config.toml
d_model = 192
norm = "rmsnorm"
parallel_block = false
init_std_qkv = 0.0258
beta1 = 0.9
weight_decay = 0.13
Each number is 128 + 24 x the weight over its row's rms, rounded and kept within 0 to 255. Layers, rows and columns count from 0. The size above them is the row's rms in percent of the matrix's.

# layer 12 attention query, 192x192, rms 0.0881, rows 138-191, columns 144-191
size [ 96  77  86  84  81 147  77  60  87  60  82  81  80  86  67  98  86  90  74 129  78  74  84  70  72  86  87  87  87  81  81  88  80  86 164  85  83  89 109  90  82  97  91  87  94  85  95  82 102  94  94  90  77  72]
[[142 180 100 145 104 139 116 119 101 115 105 105 161 105 142 137 127 174 174 159 139 154 157 142 129  99 142 128 119 117 130 129 133 158 146  75  94 179 157 138 120  94 110 157 123 117 111 106]
 [156 119 111 107 153 132 139 135 144 127 150 135 131 135  92 120 105 171 134 136 152  86 109 115 143 115  98 122 164 134 141 128 111 112 126 129 194 137 103 161 113 175 141 124 107  74 175 146]
 [150 116 173 136 127 107 107  91 149 133 141 161 129 166 134 113 124 121 119  97 134 157 125 162 115 134 110 112 148  73 129 112  93 140 131 150 117  86 120 149 110 153 115 132 118  92 187 117]
 [ 67 125 147 134 131 122 130 134 151 147 104 158 127 133 147 154 144  96 128 108 117 151 123 120 151  75 120 148  84  86 121 127 126 129 120 135 135  73 122 138 149 132  66 168 160 123 121 128]
 [132 128 142 137 109 180 129 126 109 114 169 140 171 120 118 137 138 143 150 101  97 155 103 140 119 192 119 116 116 104 115 120 139 132 130 147  67  86 156 100 139 137 123 142 158 139 161 117]
 [150 122 145 182 112 148 114 105 122 135 125  91 140 141 138 117 131 155 163 156  94 115 131 130 154 138 147 110 182 173 142 109 118 150 157 101  59 167 185 136 130 110 142 116 131 110 114 142]
 [118 125 131 154 161 132 140 152 165 121 172 172 163 124  72 147 132  96 102 147  85  93 146 132 165 130 120 150 164  91 139 143 113 114 121 143 106 138 123 146 133 139 197  73 121 114 133 138]
 [130 122 136 119  99 163 143 118 100 144 103 148 142 125 139 142 132 115  81 119 128 168 150  82 103 131 121 138 132 107  86 108 132 140 156 131 165  83 165 126 164 114 105 163 129 133 142 154]
 [170 107 126 131 109 132 139 121 100 106 132 117 119 121 125 161 122 156 125 140 156 137 128 145 133 116 102 135 125 173 123 120  90 170 148 161 134 138 114 135 103  92 122 141 136  97  94 128]
 [132 135 138 132 102 103 116 132 134 129 114 129 152 175 135 161 156  91 116 118 170 148 103 142 143 156 122 154 155 174 135 142 121 140 158 133 176  87 123 106 133 150 130 151 168 140 135 125]
 [ 89 137 110 147 116 112 131 150 123 103  93 133 112 136 126 103 121 139 171  99 159 160 140 150  97 168 151 102 150 124 139  99 118 112 172 113 126 136 146 142 110 182  99 110 153 106 131 121]
 [150 150 129 120  66 118 102 136 130 114 163 164 137 145  99 107 107 153 136 121  96 110 106 166 134 108 129 128 102 153 143 118 107 135 119 115 135 123 115 158 115 130 100 138 147 152 115  98]
 [130 114 106 137  92 148 105 152 136 116 121 117 122 160 115  71 127 103 108 172 103 124 132 146 162  86 143 108 141  97 160 154 101 104 131 134 135  85  99 129 123 154 113  90 118 151 142  95]
 [137 127 113 117 121 114 114  96 150  63 105 109 104 143 125 143  96 116 124 129 127 134 186 129 106 126 133 102 137 122 107  76 146 153 161 196 137 134  77 126 144 126 120  76 153 162  97 170]
 [110 156 159 125 127  86 112  76 171 132 169 149 136 172 156 139 138 105 149  68 125 118 157 116  87 168 137 153 108 130 116 104 126 131 112 122 109  91 132 144 154 143  97  97 106 140  88 108]
 [126 114 156 123 147 131 126 115 112 127  91 109  86 136 104 134 153 167 127 142 166  86  99  94 171 147 112  84 151 135 157 130 114 113 137 123 232 114 104  97 108 144 179 134 124 112 152 145]
 [146 125 119 104 144 178 151 122 107 103 147 118 164  73 109  83 121 136 109 149 142 158 117  75 159 153 118  97 137 107  96 163 138 126 146 129 131 140 140 169 147 110 153 122 105  98 122 154]
 [100 154 163 118 128 185 111 132 127 144 150 115 158  97  84 111 111 130 122 116 146  77  81 174 143 146 125 127 143 108 147 102 116 117 113  93 162 135 124 116 128 133 167 104 134 144 149 114]
 [ 77  98 106 104 113 112 125 131 131 135 110 149 115  97 145 124 134 146 128 156 161  98 123 106 111  53 124  94 135  79 166 131 148  94 129  86 114 136  93 128 144 106 128 102 149 135 141 126]
 [ 80 113 123  97 156 113 123 117 140 130 122 165 105 143 136 139 152  90 109 120 125 123 123 117  97 103 115 158 112 117 107 110 167 105 103 156 200  92  75 112 148 145 129 127 157 137 113 117]
 [109 137 144 135 143 113 162  87 134 118 180 100 132 115  82 130 124 124 105  92 122 118 151 140 134 109 126 142 118 111 159 124  81 138 129 131 151 164 127 114 124 151  98 113 131 121  72 142]
 [112 149 148 134 113 121 125  97 118 151 143 128 160 112 148 166 113 118 143 158 114 100 110  85 131 102  88 151 103 138  86 131 113 181 121  86 152  80 123  97 100 139 110 177 130 121 116 107]
 [140 125 109 115 131 156 100 172 117 129 132 126 153 120 140 154 146 112 140 133 130 142 139 108 107 139 136 152 131 136 103  96 146 130 124 150 131  94 152 146 195 124 132 166 122 128 104  93]
 [133 132 150 125 147 114 155 136 137 187 137 192 156 153 130 156 169 143 135  97 110 138 157 103 117 143 139 113 128 103 125 166 121 132 155  92 100 124 163 147 119 121 107 141 113 125 121 118]
 [129 118 103 155 112 135 133 133 119 128 132 130 143 152 137 135  96 108 168 132 102 167 128 161  85 122 130 121 152 178 138 103 161 158 175 118 112 143 141 122 118 117 118 184 178 115 132 121]
 [153 104 161  95 141 139 113 126 139 150 109 169 141 138 134 139 138 151 114  83 109 142 136 105 135 139 123 132 133  75 116  91 121 113 131 126 143  55 115 167 177 180 118 144 146 117 146 139]
 [135 109 140  75 112 136 136 186 129 144 103 134 118 151 106 149 121 175 149  84 166 118 122  98 135 149 124 106 156 125 140 189 104 112 111 139 117 147 124 116 136 161 119  91 134 146 166 155]
 [109  97 140 105 110  78 116 159 137  90 122 139 144 115 144 179 126 144 142 123 113 100  91 138 160 123  95 121 137 160 163 164 148 171 160 158 124 134 127 166 130 100 114  93 158 145 108 102]
 [115 123 143 146 148 110 103 125 119 178 101 156 102 144 147 138 125 138 122 128 162  99 128 111 141 149 140 118 139 166 141 128  80 119 134  67 141 114 104 119 160 109 150  91 111  98 148 147]
 [180 126 147 104  75 152 128 173 133 126 103 132 154 147 105 146 100 154 127 124 141 156 117 155 154 120 124 102 159 148 159 133 150 115 152 137 141 140 128 168 120  91 139 102 141 128 156  89]
 [ 93 115  95 169 138 102 108 133 111  94 116  73  95 127 101 164  99 130 110 148 108 123 114 111 111  99 130  95 121 177 138 125 101 145 159 147 143 200 133 147 118 161 118 111 153 123 116 136]
 [177 113 140  87 104 121 118  81 126 151 123 148 139 179 157 113 141 124 115 121 110 128 125 123 134 132 131 137  89 103 128 123  87 140 137  49 128 124 120 145 133 132  96 108 110 123 140  96]
 [155 154 123 157 139 121 138 107 119 148 178 131 114 157 123 139 112 137 118 110 122  76 154 132 113 189 130 118 145 184  76 139 161 147 161 108 154 132 144 109 132 124 108 144  85 123 188 105]
 [142 140 117  66 109 126 117 130 131 140 188 138 100 157 142 115  85 147  95 111 115 133  92 107 128 161 117 130 124 168 130 123 105 112 111  94 123 104  97 136 142 162 134  75 149 134 122 121]
 [188 132 130 149 139  97 119 100 110 117 109 123 164 141 126 117 127 181 167 131  95 120 138 143 132 130 151 153 131 146 118  96 118 169 167  72  82 158 170 139 119 111 127 147 147 113 122 108]
 [122 108 120 168 120 125 106 108 134 163 124 116  98 163 130 137 123 126 119 132 130 146 124  81 107 102 136  97 157 149 125 103 159 134 164 100 145 100 143 136 169 122 117 146 149 121 116 159]
 [151 125  97  88  97 159 111 156 145 123  78  99 132 116 157 100 131 137 155 141 131 181 116 121 118 123 118 122 165 132 122  78 123 128 136 114 133 106 139 157 134 168 120 135 122 116 138  86]
 [113 137  96 127 119 143 103 143 139 137 143 146 110 122 148  95 125  98 121 177 121 125 152 114 116 109 147 115 119 116 108 105 126 113 149 140  86 116 126 121 108 147 104  93 128 166  94 130]
 [124 138 135 116 135 121 105 103 147 114 140 167  87 136 148 145 132  93 116  99 138 114 137 122  96 133 121 176 130 123 106 111 158 105  82 158 167  68  86 114 180 151 125 122 149 152 129 177]
 [132 139 147 140  90 102  94 131 127 118 133 159  94 140 163 114 125 117  82 179  72 154 108 150 126 102 164 154 143 112 124 120 129  94 124 103 165  76 107 166 162 163 143 118 119 100 154 113]
 [147 145 123 145 136 124 127  98  86 158 117 143 133 159 146 100 112 158 165 149 143 131 106 112  88 125 120  86 163 134 140 106 126 103 126 101  74 128 142 163 113 132 113 128  96  68 197 117]
 [130 101 134 112 152 174 168  98 129 102 143 149 163 121 132 171 145  92 131 137 114 132 107  93 125 163 123 113 147 102  97 110 141 119 144 185 132 110 120 100 168 110 136 116 140 132 112 126]
 [157 171 136 153  48  76  97 121  95 129 135 167 131 161 140 160  84 165  93 135 118 113 150 109 149 157 128 102 164 171 114 129 118 126 172 107 134  91 130 144 150 141 112 124 122 140 130 123]
 [115 164 136 123 128 143 156  94  96  88 115 111 198  88 146 116 113 144 187 113 138 117 125 106 157 121 126  99 123  94 138 152 146 129 160 145 103 116 129 122 112 100 106 134  84 121 112  99]
 [117 134 129 120 158 124 113 120 128 155  93  64 137  84 152 116 152 169 147 112 136 113 124 164 128 107 144 135 135 122 161 121  96 144 125  69  85 143 151 139  95 113 112 144 129 104 126  81]
 [141 147 123 114 122 131 117 156 135 179  99  87 149  98 105  90 131 152 111 143 120 126 131 157 141  93 129 129 118 117 135 167  81 120 144  75 122 145 122 117  77 137 132 123 120 128 160  81]
 [126 175 165 116 131 129 148 108 128 173 140 181 154 136 126 164 111 137 111 151 154 122 124 140 112  90 107 125 187 139 151 145 130 136 162 136 132  82 153 147 170 116 124 120 142  55 152 132]
 [129 135  99 107 155 161 131 128  92 112 104 133 135  82  71 164 132 152 138 153 132 120 124 119 124  89 113 118 113 119 124 112 144  83 105 138 101 116  87 114 169 134 148 123 149 124 117 127]
 [134 111 148 117 134 142 110  76 124 177 107 135 141 128 131 135 141 133 128 100 149 140  79 106  95 138 121  98 153 130 128  97 151 128 129 152 125  90 138 127 134 153 152 145 109 118 117 148]
 [158 119 133 171  90 123 142 139 124 140  90  85 104 121 150 144 146 134 121 149 117 130  98 145 140 112 138 110 146 204 112 113 120 158 174 105 120 184 153 114  89  94 137 144 127  91 133 128]
 [138 101 113  96 144 120 144 136 159 144 164 166  95 142 131 112 132  88 137 133 141 122 150 127 144 129 162 146 158 118 124 143 117  70  77 125 169 108 141 112 166 121 140 134 149 123 189 149]
 [ 92 150  89  97 119 127 115 153 132 110 131 146 154 125  98 139 105 128 127 131 106 129 136 122  91  93 125 128  72 118 154 136 167 113 136  73 121 130 108 150 122 167 138 125 142 150 116  84]
 [102 134 143 123 131 180 126 133 115 100 133 124 159 110  86 149 121 183 113  95 150 161 122 143 123 134 122  22 181 181  87  90 137 146 179 137 109 126 161 135 159 139  97 110 102 103 134 129]
 [175  96 153 139 134 148 104  97 115 109 144 137 133 113 118 120 126  91 157 111 111  96 106 115  95 174 123 118 119 128  68  47 148 142  97 163 122 112 128 122 134 124 151 127 106 137 151 158]]